config.toml
num_hidden_layers = 19
intermediate_size = 1280
hidden_act = "silu"
norm_place = "peri"
attn_scale = 0.125
init_std_o = 0.00237
learning_rate = 0.00266
lr_mult_o = 1.1
lr_head = 0.0133
schedule = "wsd"
max_seq_len = 256
doc_mask = false
dataset = "wikipedia_en"
Each number is 128 + 24 x the weight over its row's rms, rounded and kept within 0 to 255. Layers, rows and columns count from 0. The size above them is the row's rms in percent of the matrix's.

# layer 5 attention key, 320x320, rms 0.105, rows 0-19, columns 0-159
size [ 95  97  88  78  90  95  99 116  73  95  95  90  67 100  97  69 105 107 108  88]
[[126 114 158 110 162 120 153 116 107 126 136 159 202  95 151 151 144 164 108 111  85  61 127 127  85 124  74 116 132 117 172 132 115 136 141 155 105 115  93 111 133 163 171 117 130 112 126  99 100 125  90 137 129 112 137 113 104 146 116 129 119 122 117 113 148  80 110 108 121 152 149 119 141 126  86  88 130 155  76 124 171  45  89 152 135 156  81 121 158  84  96 156 122 139 132 130 185 105 110  77 151 147  76 159 154 154 105 135 174 145 126 112 140 112 157 129  84 101 126 104 149  84  89 113 143 158 135 149 138  97 116 135 127 115 120 103 120 134 116 164 121 129 138 137 137 121 137  63 119 131 120  91 131 149 158 133 121 107 114  96]
 [188 115 118 136 122 112  88 132 122 164 106 133 122 134 114 119 133 136 124 140 139 126 141 103 133 164  88 118 111 122  96 159 160  79 107 136  84 184 138 140 142 123 142 157 106  72 109 141 114 115 105 123 107 130 102 137 122 118 140 121 113 127  73 121 154 169 107  95 138  94 126  89 148 119  96 137 136 126 108 119 101 145 113  82 160 138 104 126 108 122 154 138 123 112 117 108 100 132 139 121 124 159  88 187 133 127 147  98 108 108 127 109 114 147  84 104 163 117 157 101 134 161 114 109 140 141  79 107 160  89  69 131 144 167 149 125 147 113 121 105  86 154 129  91  89 106 106 125 128 118 143 135 124 136 144 134 109 191 141 149]
 [134 181 110 136 138 108 127 106 137 121 142 139 120 178 107 128 170 138 162 131 185 163 125 142 103 140 178 156  90 165  79  41 139 135 125  92 114 124 166 159 109 116 105 134 125 158 129 144 153 118 127 108 131 157 128 134 103 107 130 135 126 150 137 124 139 146 135 170 143  75 169 144 119 101 118 143 139 145 161 151  94 171 170 136 142 129 131  97 107 128 152 104 121 125 124 135 135 159 124 112 158  99 197 107 104 133 136 169 118  86 126 146 143 132  93 108 157 181 146 122 137 159 166 155 114 114 165  89 115 169 119 120 109 157  99 169 122 106 144 100 152 118 101 100 108 152 157 158 163 129 147 138 139 146 117 134 115 136 187 102]
 [123 106 113 115 142 132 108 166 130 128 132  98 125  96 189 150 121 136  80 106  77 102 135 145 158 112 108  91 152  98 180 143 105 130 156 141 149 126  98 128 148 159 143 115 173 132 141 110 124 158 111 134 102  90 130 110 153 128 108 150  99 129 110 155 115 103 123 107 141 172  75  96 177 145 136 123 157 151 100 124 135  96 110 126 100 120 165 156 151 150 113 121  98 134 149 120 169  82 106 119 131 129 104 144 125 129 149 102 145 105 165 123 141 135 161 139  82 103 103 144 128  95 139 153 142 153 152 162 130 125 115 131 130 100 111  86 117 162 110 129  91 132 127 185 199 132 135 129 106 170 137 119 108 152 149 162 166 105 121 131]
 [147 124 109 138 136 105 116 171 137 119 149 142 113 118 114 151  95 116  72 138 118  77 143  85 194  95 126 111 142 142 159 134  92 125 133 138 119 132  71 156 146 177 106 122 115 130 154 163 129 146  93 117 121 121 121 121 142 102 116 130 149 144 149  98 106 104 112 127 125 154 105 142 116 146 115 160 145 124 153 149 127  82 173 153  89  98 174 105 143 139 116 118 125 152 129 127 172  89 148 106 149 150  85 126 123 119 151 138 125 108 168  97 129 142 149 119  88 132  92 108 135 105 128 150 120 162 147 167 121 120 166 125 118  64 120  76 142 178 130 151 122 167 137 117 161 136  95 160 128 141 103 107 115 156 124 152 157 130 116 115]
 [149 150 141 121 111 111 108 150 111 137 128 136 122 105 149 130  96  95 105 126 139  88 145 142 152  36 124 127 133 173 145 101 107 128 189 132 137 128 109 156 163 120 102 137 162 129 149 140 126 149 172 124  92 133 129 127 138  96 165 176 108 121 131 123 151 151 114 121 142 141 151  92 162 155 137 132 130 121 133 172 111 107 136 115 139  81 149 134 120 118 133 133  80 166 108  87 122  90 108 136 161 147 106 134  99 128 194 122 152 143 122 102 129 136 139 140 107 153 147 135 121  74 159 169 149 155 129 153 100 136 140 110 155 114  96  91 134 122 147 129 146 109 114 161 166 142 128 125 166 147 128 126  81 131 120 162 144 128 129 131]
 [ 70 141 139 122 116 111 165 133 106 152 109  99 162  74 126  89 102 147  83 116  97  96 140 131  84  86 144 167 138 141 117  84 108 122 129 160 123  87 121 124 146 138 103 125 120 126 123  79 138 145 118 139 114 101 142 165 151  61 140 159 131 115 125 116 107 150  88 115 132 161 143  78 106 148 103 120 145 181 126 156 115  94 116 162  93  82 152 117 125 132 130 136 110 160 145 149 197 101 156 121 151 155 113  63 101 142 122 115 100 137 124 114 104 118 123 155  97 138  96 128 160 112 111 119 123 145 125 154 117 154  58 151 151 114  98  51 151 135 140 179 137 115 110 102 106 161 115 101 102 138 106  97 126 146 103 126 170 104 104 116]
 [110 113 135 148 132  84 118 144 145 131 136 143 139 128 195 133 102 149  99 142 112 124 133  86 149 100 109 148 152 140  90  95  94 112  90 152 116 124 100 119 141 140 129 152  92 165 177 138 164 131  88 140 168 141 179 147 133 162 161 145 156 154 113 108 124 111 140 157 137 128 145 137 131 109 160 122 100 144 132 137 129 145 104 134 118 127  65  93 111 141 138 125 127 116 135 109 168 103 163 111 138 148 149 101 175 106  87 114 112 105 164 126 165 116  86 167 138 157 129  77 139 130 108 162 138 135 162 134 143 137 106 136 162  95 140 108 140 160 118 139 155 125 133 119 120 191 116 128 148 123 119 148 109  66 153 152 100 129 173 106]
 [114 121 127 138 134 147 125 159 134 115 182 126  75 138 171  97  98 121 118 137 133 139 153 111 114 167 142 109 141 137 140 122 126 106 105  98 116 133 154 131 119 133 127 140 101 120 185 123 136 138 154 145 154 109 111 111 116 132 152 114 143 127 149 125 129 147 158 136 143 102 128 157 119 157 138 123 104 135 130 124 127 138 144 149 108 157 109 122 127 144 150 110 141 124  93 112  87 124 138 138 145 138 137 131 132 118 127 163 126 147 170  94 120 139 117  78 181 112 106  96  87 164 132  84 140 127 131 102 102 104 159 167 144 145 154 233 105 117 154 116 144 143 152 143  92  84 111 134 137 128 141 130 138 108 138 104 128 142 139  60]
 [104 146 166 137 128 165 169 154 124 134 147 102 108 142 161  82 149 117 162  84  85 116 126 115 130 145 139 104 148 117 121 122 133 119 153 112 128 131 140 115 112 117 157 116 111 125 142 104 108 118 116 154 165 137 122 105 134 142 114 123 155  56  99  94 117 155 134 137 142 102 144 156  97 146 134  98 119  94 109  83 113  97 152 129  97 165  91 128 141  92 121 101 121 124 125 119  88 147 113 103 113 110 158 132 150 108 112 162 110 184 145 116 125 118 140 152 142 133 126 119  91 140 117  97 133 112 155 120  76 121 108 133 140 138 160 174 124  84 120 127 154 120 122 140  86  73 141  83 108  95 140 138 152 127 119 138 120 139 128 102]
 [144 145 118 113  97 101  90 127 139 146 110 159 153 103 109 134  91 112  99 144 164 134 121 135 116 167 135 135 169 145 123 131 102  99 111 112 128 147 159 146 171 113 121 127 142 153 145 183 133 121  90 132 110 111 120 116 123 125 121 104 106 154 149 159 174 121 113 131 104 118 132  76 135 146 108 127 131 166 122 115 162 142  97 126 140 119 108 140  87 124 131 147 109 118  95 114 128 120 124 151  98 128 109 101 126 158 163 114 150 134 126 112 105 146 108 126 121 119 102 121 133 133 154 173 147 148  79 117 154 124 125 152 156 105 112 133 133 110 100 138 111 169 143 111 150 137 138 151 145  91 132 130 180 139 103 107 109 169 132 151]
 [123 114 115 156 126  81 131 100 122  85 132 207  64 114 131 174 122 134 153 145 164 139 144  93  92 146 154 164 116 180 105 151 122 118 135 126  91  96 143 133 159 130 130 118 154 173 140 131 157 145 127 101 148 106 135 172 131 147 122 113 115 174 175 159 169 157  99 151 129 100  97 109 129  77  98 111 139 157 128 117 128 161 123 114 139 173 101 145  98 130 119 145 174 136 101 137 111 127 121 136 142 157  99 154 144 120 113 149 112 160 145 123 121 186  99 108 188 122 119  94 102 144 123 115 120 100 150 129 161 150 118 102 155 133  97 138 135 115  93  91 129 127 160 137 150 140 125 124 157  96 113 140 156 114 138 152 120 126 157 122]
 [151 178 133 120 134 162 146 124 150 120 162 103 187 135 120 131 115 116  95 141 116 112 140 122 148 113 120  87 156  94 144 126  85 131 165 172 166 160  91 153 154  94 117 138 120 121 101 137 127 106 129 116 119 103 126  74 136 109 117 110 133 102  98 113 139 117 122 109 122 155 142  90 147 145 128 133 104  80  96 124 156 105 127 114 117  73 160  98  94 115 118 107  77 126 141 117 103 110 132 153 115  77 121 103 109 122 127  83 159  96 103 137 112  89 135 136  71 153 121 171 117 144 133 180 141 123  92 111 106 142 130 141 111  85 142  81 141 131 154 145 111 146 108  99 134 145 132 141 116 138 156 127 120 113 118 106 130 136 100 190]
 [135 129 109 144 158  56 128 141 122 115 152 110 124 117 119 104 133 107 114 101 146 123 185 139 121 156 164 112 129  84 141 119 129 114 142 115 103 113 100 159  96 157 107 111 149 127 156 114  93 125  96 145 139  73 128 114 153 114 137  95 141 134 159  98 148 106 146 101 138 131 132 102 134 174 130 119 125 110 123 153 136 107 139 142 135 115  85  83  78 156 163 108 132 129  73  97  85 142  70 105 136 185 101 101 108 104 144 153 159 120 137 115 130 130 124  88 148 140 131 123 114 146 158 111 130 147 147 117 164 155 134  92 145 128  99 129 134 126 127 152 140 142 141 111 134  98 172 111 139 143 143 153 103 174 138 126 127 159 159 105]
 [ 85 144 133 157  99 144 145 114 176 150 132  79 134 122 164 103 133 109 123 168  90 128 116 135 154  80  62 145 135  89 163 139  97 110 112 155 149 143  98 141 106 150 165 150  95 147 130 138 160 109 126 130 117 146 136 122 138 153 104 138 129  90  70 144  98 121 143 112 115 133 121 174 149 140 131 133  94 120 145 134  98 127 117 123 102 129 129 112 145 129  94 156 150 153 156 129 157  84 200 160 131 113 155  92 158 111 134 100 118 101  97 143 116  97 127 195 127 151 117 130 134  83 132 184 142 111 111 155  61 115 124 144 122 119 126 106 127 186 154 139 187 141 122 112 124 156 139 140 123 151 107  96  86 124 124 137 129 112  86 131]
 [128 146 136 155  95 123 108 120 139 115 156 142 164  90 145 137 130 113  90 136 106  86 125 113 160 125 141 129  88 109  95 129 115 142 167 187 127 125  81 169 143 136 138 132 129 120 116 145  88 157 101 148 109 122 120  96 146 145  88 113 127 107 114 151 139 123 140 101  87 183 124 100 134 122 134 132 120 139 104  85 124 111 131 130 167 109 128 118  70 143 111 126 110 170 147 135  79  87 108 141 120 102 129  98 135 100 160 105 146 115 141 206 148 134 108 154  85 151 120 148 109 149 105 174 142 119 135  87 155 195 114 131 123  78 101  81 140  99 126 148 107 120 117  97 166 161 159 133 130 118 147 142 160  89 131 134 122 138 143 159]
 [125 125  77 137  85 177 123  94  94 140 123 117 151  96 128 129 176 116 113 133 154 108 142 104 198 149  86 147 146  87 136 116 135 138 136 146 143 175 147 167 101 132 115 169 128 116 122 112 148 119 117 133 126  80  75  71 108 121 125 159 136 127 143 144 130 101 146 106  67 123  96 126 137 112 149 130 129 142  95 117 118 109 145 174 135 106 180 154  98 140 123  95 175 107 131 151  99 127 156 119 142 114 136 154  79 124 170 115 138 147 136 144 114 147 129 135 125 164 119 156  71 123 125 133 143 117 128 107 106 150  97 132  96 104 138  73 113 141 161 111  55 162 115 108 129  84 135 139 132 125 101 113 149  98 123 147 128 159  91 113]
 [119 147 149 146 150 129 149 134 108 173 110 127 137 116 145  85 107 126 150 126 174  86 126 138 142  99 103 142 101 172  82 110 157 143 128 176 135  73 121 118 156 126 103 150 152  86  68 115 138 149 146 121 121 139 141 165 134 147 118 125  97  92 133 141 120 139 122 102 143 141 134 130 132 119 126 142 103 136 157 140 147 126 149  99 148 119 108 183 113 145 107 163  96 135 129 138  66 101 104 149 122 102 128 139 140 157 169 138 100 175 123 118  91 129 156 138 138 127 132 117 149 157 169 172 122 149 140  97  85 137 132 132 144 104  68 138 140  62  76 129 114 122 100 157 174 105 102  79 120 138 134 158 153 145 107 125 137 139 128 139]
 [131 151 158 141 125  91 130  95 120 152 152 126 123 109 134 130 119 143 140 136 167  98 127 113 113 125 141 137 118 161 136 146 160 121 166 169 110 129 161 154  92 135 162 166  94 155 160 124 177 113 160 131 144 124 133 168 128 207 119 146 124 103 139 153 190 183 114 135 159 135  66 138 130 126 143 156 107 132 177 113 125 140 160 134 175 114 157 112 159 156 139 153  98 130 138 118  79 140 164 140 128 123 142 163  99 113 114 141 152 142  75 128 100 121  97 114 138 168 141 140  78 132 135 120 124 100 170 119 119 122 149 120 131 120 179 122 131 146 154 129 111 155 133 135  89 113 113 135 136 131  99 126 135  80 149 143 129 142 163 121]
 [133 123 153 125 135 139 107 118 105 113 130 129 115 125 142 101 140 123 149 124 124 141 171 122 118 150  81 137 113  91 154 141 115  94 115 141 133 151 147 132 131 139 137 165 148  90 115 125 128 147 147 110 120  96 104 158 147 108 119 132 131 146 149 119  89 138  96 128 114 144 156 149 108 171 135 140  86 109 106 129 128 121 107 158  88 120 150 178 170 114  94 128 129 124 123 171 126 133 126  96 101 135 134  96 160 115 158 147 128 155 173  76 105 154 174 113 110 103 124 118 112  98 156 118 171 118 143 172 115  60 134  87 127 104 133 149 121  73 108 128 103 126 162 124 152 155 110  96 127 103 108  91 116 173 165 101 129 109  38 149]]